Weights of a small transformer language model: untied embeddings, a variant of SOAP for these matrices.
Each number is 128 + 32 x the weight over its row's rms, rounded and kept within 0 to 255. Layers, rows and columns count from 0. Numbers have three digits each. The size before them is the row's rms in percent of the matrix's.

# layer 5 MLP up, 1024x256, rms 0.457, rows 238-287, columns 64-127
094:182081086095142068147093135110070152146102149172101142098142121133149112093081167066130121117113128183149100139061097117141134113123179080100107107126114118140184139139108137094092116113141098
102:156083129112088121065045112146105132101091139151114116164111111133100160100156170119156091130146134173113096188132133158135079134110084144095142160164151132128120145071135164145127206152133153
111:077106157103170172088155163165157095120178161092080131141109115091116098145151135090135162139119037089088181099175117074121139113078094138126169101110179103109114114093122141156090097147135165
100:082094098107123161131067121195090128062135102164176138144172119149152150090146086135130118121152181140092121125073138073102078120098141093121136091146117139135063115120084213158092094133088150
106:170151092162139060105186085039093073141098125150114083201156123131116132108080141102145110174177128182076046116113164114131107133130117106120163085151119174105189115140163116148085170200097120
098:085148117107187117073105102129120117153076090120171134111128088177125129114101213119104077194164163138127104147174147164166187103099089110140129113144155113120153108141142152169137142103127118
095:124094147138069154145151095120178138082126177142144133127134162178130156101130108147068105195120113102143149188177148142190173119114128130112129162150194131087143189107161161113134092110150141
098:115120083061139134159167143155132084134070155098093122153127065154098139162136139129148156134080142156128103134101159137105129104097142202101108190136149128140141167064116130104145106157102078
102:152108176115161108139140120127189187138154124182129130148145094177154094126141165094178091125163095122130082085161126123108166175067134164095045144133128186106136065171123104137139161130100150
095:134132091152120054134093118099093131205102149094196148103156123125139151067147149146108058098165137142193117119108115099159135111171090096162130098114142146086142138100113148137145103149109157
095:135158100144114110114128126139105130120060161149161161102225124131123175131113092120124113115138152152149079134131180223183130097186152109162152131114138121165174111145158094094154093168151150
104:089168146117097100160114137169113157170189114174128173055121120153111083125120157103142098072131144131137128179090140090197130116162131196115100191116104088094105130079133130074163084147137168
097:121117139114144160155170125121157147169149164109149135100113083139117127101149121118175177173154133121088073148095140103135124126094115119108131095142104104123111109058117118090126157131137156
100:121141168132132101128126092148084129106169164082163122121194109131100088140182142169121173143148115172170130074199153112139078117087091154077117116205103188088110103132151109112130134112086180
115:162110132144087096083119129131176146098119110074146078110053106163185112130167153143093057117121182083133094155077116135161169140162118153121195117132078067106127073123227116121114146170177097
105:129111078189123077161121092141143116142134146123113130083126104106111145159133191069104114160148153113092135109105114189084164109148189137121170139161151127111129097116162170120149107128108129
105:145102116085099139088084169193127131111130136157111161108126135177125168129113160182085133150127165141147141108188156080110152107118161187123173159131170054171162141124140121083081112163175147
105:123159093107121203123116092115092146132157155133148124066082194123184119079174149108151122081170131137168101165093091150125094104153059097137107144104126153147136162136079137068162077116140144
099:108092118165115160123139093162160126103144139130126150147152146178152078164135101121130165127128163072205100203125133097132157149101124130062167061196118129103165125138151140037114131148073126
094:116113064179075125117193119142112167084085180070134166165148092122125048150130138074186114141140184134146139148147092107121152125064175139166099147140121114163104101162122143138132105181109101
103:178134115145148079148156111197110093169170085140137139145143095087131054087116143174121155152109178121148067118153176075101137099170173149133094108128059122154119157096106146134085153201136133
099:080100130149108146080046160142220123107172079081146121068137098074111143135147054105110128176116156150194144147087116072144076165174078063105111143136094132122145108165111144104178103110179094
100:110101172110130099134161149190149143136125121068158135151149146085149145071076140123111143079146116124125103147138117142136126179123117105161202176130175133134092159073079081156122093176169111
102:137132128145124153118179083146109056153092109146152100125141134130101170091108118098062133133079130173078038120120140094165074112139145143144141096095108137192135171113144165103103102159108125
095:147111101128154101128115132148201118081102136117155133139112133100033126132082162152131135145096039138135111131096178151149113112158150090054119113130120118153140148152148155138080083138093138
099:143178135144130105141167129164133140122117057117152078104104109146102154161105179132157119169113065139098094153036116142145130075172071122119170186163119139150153107105134136143130092163132125
096:107116117082160158130147081149141126135122171132206085113187114168141139130131160100179145194078103091089132063100130100127130131133090139167110115115075117132170123153110121139121038162133132
105:139149084118071097150162136072077139135129132123131092117133186131168205147183192140101058153106106153125117155135120123154084133104165103120093173098088062176136176146094144153136083148099072
088:136146122115099128110137125125146098028147121114128130132120156114086073131117141115107124068109193140116152153181143094122134114126087092122109159099126146114178156126182149112160161127172096
106:149133200114146110149102121150148116130162117111136150177170185150107089126101086179179152131109157143099098156093078124187083145130193153113092138120135152096128052090137122097138104149115153
093:141119135102101070137152156180105140170143133217129159129171106144190123142144067094151106182137118140160103086166232150136094084106146153145142115131116176127110170074124200102144128116139069
095:146135132183120098088146108181187169186101069125172114134110211131157139100134120171109183153120135126142107152165112135106147208127140120087150167108146183085139154108184082073163140145089119
096:116114132108157110184153154171178121117098117128128097107089133127157142122192134167148205086164144115140135103164111167066144110122158085131178153142093165161190074156058100102111110184170150
099:150133149153125170147184142125068168139098156146142160147148141051176115166098149120091106095181104133140068149135195112206113143180129130141148147096166102121144090118139140101109103134138122
100:097156093113178129130226102134083100131157122081124146129200124132133103161069110174137088086171140141130127139148130127137175148127122157079143157150074179093107133105123100197104077172125150
102:139090116152159139125168171168135150104084085150150075166130103111175154109130132116138126166166099110081123132133147148158085115089107144159091144151129122154141130145142207144088116168135152
103:121170111141137127167127119173064100163146152150162142082138087129147179156075115138156090136145157135106149147094129144104139121134111206131145170166068159151169110141158140104140137119146061
098:115115111124107111071085171112146177205129159132099164133146099111161173148085142161086182113053118168117180153160140139223082146127092137146166142132158076093097109127113138131118135149149130
106:103082134154122176165143095096115154141160080098128135139135146112130089111115120114170137118125160115168163132186083157128110154120115086163131161135140152150087166117137131152154127116076075
109:152082099136098107137112096105162134119152126054117083150114143145125166179119104105119100118120184161113144116125213193137114180140091136130163111153062132103117176177133121143150085182096086
102:156109093155172028115114127175152154166194128139046104155152083126112126142139107128174090154101078104092149088097153137119120138151143090175137135131146130175119076146117077148141111117149121
106:127093090095105124103160150163040105116185138082117159113158122158175139131079159088136058134169115140171129093122112132113097154094165125081095154130130125142142178162179116135188121164158118
104:178145152136140100169120138163076117146148092105113091139096137123096124102136147189121163148082119114133157156139161070166172130165171113061126144131094126135127136151148116139154186108131151
098:154092127209123089137186114100159126108182144099153112144110118128152117088105121099092097156154121116105107091195145120139107140152128093136133090123163073137143160138134156121137086159155122
106:108045155128070152090112141115187119165174112129176200132123156138158122125119163077101128147137130156169195094143087126129092178109167086077120148117177069196162130144135197068065131122100133
101:123188121142134063093076074139122158099107160112176138152141113076130149116150102148147088074130135091110088136118155088167118128151136159124100074127152139095088036095090159137115154150118152
094:117122135098111130098131179135141131144119107150104084135147087154159112096185139089133112120102063133140089092133070126115148129168140144195131053139115217106150084129100131072186157119139115
093:112095127165115099061080146123160184119096125136074050098118114153113103160153135156171125149148090156144182158108175107146081201096148133142112143084096103121108163137129133150110117141110065
104:179160131131163177108121088163096172040131163172119128142164177190146134097131146111061083136187081141125147150085185133132139124155126127121117165142166123158125100127155081084166137095121097
096:105117138163108119106140132136133134134118187126105153074180151067159096138066135162130072120054120146116142221109110105113110090149119109135077110055117132207145066106184100074091099104116104
# layer 5 MLP down (transposed), 1024x256, rms 0.465, rows 238-287, columns 64-127
087:018135134123128160158103085136150125107123187171140112114071169139144170109137134123064189157080063102105051150152087105188051168185134124166110121112144154167137124128123155160194059097176112
102:091170154163125085158161160136132142182142113162128113166100123140115186137083158097079140156144097162200198158100143163095092077130209107156123113130151111123126131092115136129103196106072162
099:064141145098073077204105115180142127146106111117096117138130130136178076099132105132142204163124176119181129081101135136176116084136188160150129085144167150122178167116136081064132105093102147
090:163100136209140085145080140143073176160126123189120153114154151161120177076121116136183130096084138063174156165155135146170127161116104162106146086127097131109128085098084137123143102129084120
106:114179155149105122144111138124121132100135137126134077141111106147181119095116186166142100128121180190133098119140172163112166137163115084105172148144127154115124123161175143178076126096215181
108:118092107153068097085057121141116103170098123127167158134134089143135164113156196111092145104080161160131142111147128080091167106119178114167138131083097140117144143183169110126122147116080069
102:103127121210212139148077149108133099154155156058073145182145159156117092118111133124138119116211133162097127168124092131146136164087122129092108131139095117121164089104142136116101176152137144
105:138118160098119071105113161136114173119154204128082124144093143136117049139175157092133200175118138158139143093101123160060157181067159130135122127135136083150122142115082152164075107124136129
103:138151172126126102126160056138168121108172128141174143083147122067128108174143139161111085123147156123090176127136145152108166154105158127158130123114050128098083094105111120105131130147118099
097:182128097175152192116161121133144182042133145151089123141126066088156088140139115177156150141106127126131123141125078101170082134143140114105099094133113107099104158139159117116144141122179131
089:136145116108081140184105143151114100117103153135095070104201141143127135141120178148082169143069143103158093178213174089188160138179130102161109105107138088115076121092064106142123168135134140
107:153147053119143132141168142133052128058101134102108141147087093110139153170139107116129159135139103181099129154081123162142138124195116142078197086177092132077103095137103133148065163134081143
105:127152138104132114122143115161146197119113069139121146067098135150163136095099097179161112113144149089065162125148164099139077073127113101099136173130156097082147094071151120126118099110067151
104:085115140062164126100087148149117136173124111118115136132101096127090154153125150103105122129112062121119063086134160114163139125148111098083087145127185065149146167122157103132123095174093126
118:132070079103183161165152159097135052128165096121111084166136136141123075109217140121067086099141149127079089126150118095171147152131155144149125161112118112085076102116098139098203062147142166
096:220099130160106162138120077093121134155164126133076103190095100123119165126141088115158111145127117207080162151136141128089113118126121121115109124106162106110162181158163087108147035166127118
091:175105149171163070137094116095043153155165124127175136124122059170134129172109087134066086188112139142151128040141103098144153102144146079106109117154173059159123128140145162125145134145131099
097:154128157155153103108169118117120140110105133146143095087116069160098127163081125117046067137078134179109121152208133132116098123135140144106119171140140134146167122132144127143101086139164152
092:114102108148105057138088178089104126108099119102114081112114059149109102142164220149157140161160125150068137137117189152156169125107140142063089110153173148190134115122193144153065169123174159
091:163144143166124156131169069117217147129130147150099109225188114175112159112152089155106096118142063112116185084103173099136093099098111084158114106065149110127106174125088082172113141147142111
100:138179096098162195092117117083160120097103178116140099136138179147146079201099121108094103100188167083071149122121193105143144146094142144114136161150146114153116101155167154123127099165121091
089:119199153105176082136162096134129148115103118123124069076124134148079130110093149117148122068166132144068157082161139159158162077107171109160133161178161120156123117154188139158137087182103090
097:123156166124079115150172181156141095204138134114161144148156115101150110119139137080053169094097067122152154192157133134151077130116118150156108148106123092136160133179117153148097120056231106
119:183109089151118174115121160081045162068113046158138136081099143102142178121135091165106111113128124136071086121171140159113153127146092096122198120135126074154150160145133091118108132164131071
089:111127116091087069198124158143160165132131151108112147085143115135183180130086093109143151106137160129173118172134128111107133129126142120083146135091219198129021122155119114172113101119131102
104:129135138079110162072116146133150067090168070112084097097112161135138170129176120081127127142104148160131121066152113181160104142134104112159117157109087064116107109106098119158133119082117126
092:124086144137161096057078031117117102168144104081127187141118176130152153134089096185150099109086167071133151145187109141155155122090105096163124143125140121133117082150167130094134128087180103
102:115080122105121117133055121182185106090136149115128156136180098124176125132125139092107127113167103087173149163110169074182131140123122166114095106114147133145120086051106130113096125160116117
086:170132082143127203172087163099102146165118121117164129164122199137136129089125108101107174180128138153140150138178116133147198114137117089082152190117188117173113136146116193141085084095156171
105:135155119050136102128148146076188083132103177100131099139148155133119176121117147156122129169129176119058115165179099164136141160104155106147094150133165167153180162060095127105089108124101109
099:149114191142135169097086202143106107054104122113121138126125198171107136173165187089099108157142143097114148109131136130134158091141111206192197097051188123135148133126123099121144113068114177
093:174080142143117163103133210139078111121153131150110135184160094077108125189131168097094084162065132118119205121141138165076162119092140116117109147144103160119151080133118185108098103126143190
093:098104154120154148137111160126055101102102111083154166104170171120092132173161158155133031138135132126069134089090130163121163100144093142089117088099087163080144132170150082148135172104102132
099:146109139102157120137154139120128106118143136128172122063137154173090101134151142156110075131127158112089105117196089123093130089137125083184110184131163106132134206152153105128094109133127131
104:120109155108138084112117112067144120128118123130069120141171139072112096131151094140086121147146146094151106077110177176139113143092176107157087120194118149122178175070102186163172146110165159
091:158130102164138093109180101075086142131126107127060107132088170160141141093154104139169116134102152189191088150140173126098202153136096107135126116122130188116158118156150129124176142092112094
105:125100145090110051093177095176181176137114117159178145139118137132137158204127150085143094172117115164111119110140148194109155144120089126106134145127086119095069112129141150132109107171098094
098:139092135103149147163156118113131123078139140130115110113078114072146091135136107147167156134204125111125099144101061092108102170166121153172204116113060103068099219121130115097174189108081121
108:123129188136087123138151067103110123123145122137110100020139091073083127107136122123151147180086148108153142168124183117086111172114140175137178106086136107099144177161031100118120129100120058
099:140102178158146122097182076150155132155124152150091128064163175136138148141198141097155168143146156088156091110115141192137138171154159173195117099126127131170094124155131147108152125154105136
102:099139133129119108103230184140091137140121145134145145098126134111198126137136107125125113102128148108183160110114121071163121139053097090074147156101129089113139165109120161182113100156167103
101:150096107105143104176174132068075125113075148135154078127151088160130076085153128077125073143117114134059110172092139111150110067134142126124118125104138156142122119111133109119200134078087139
098:127138140117148160131137067112173105134174160119083118087135122155159142156164101185107128141130102095163110105122165109176133170128130151171155159117082138176061111144103112147147113154138163
110:172113089081114166145163059141128114114112087147126129105065099174171114125058115111156102113120098095157165099124136129160148088125095136068167090157167139164153111138130077128178123084135115
103:111126098174089090087130089124133102088160143081134121108085133129143114151107148132067146122074158217071065120132140127206085177075119080144139087115173095117124167159212157129146120093137098
105:093168136106136058105160118118141055128143212106100193124166135152130084137129191097160136114150089053083156135121128077135110072161130104152132168164150110109120080126119152143098126169137128
093:115102101139078154175109107167145115163127099131171152152124167110115156078114135164105128133120194128152171148126113122145131165119131143152160083140107075145141152098191103153164078113096084
085:121154140123129117137148075166092150093155119107090143152088100185126129126123148148181172169103141139115160111113157119169122109113143150145108123130113140179121088160108093106148136124168085
110:143155124123119108124079131145079102139185127137166105170120102134118073148209118110171144164094184124104156098110143116175147207129166115115076127150105085100113109150179158091095117053101191
101:143120118139201151093185143134092103137099105139124105094144130076136136101214027114107092154121160070197127133162102107078112081147159173095184146108105147141123124180091115183080114100064145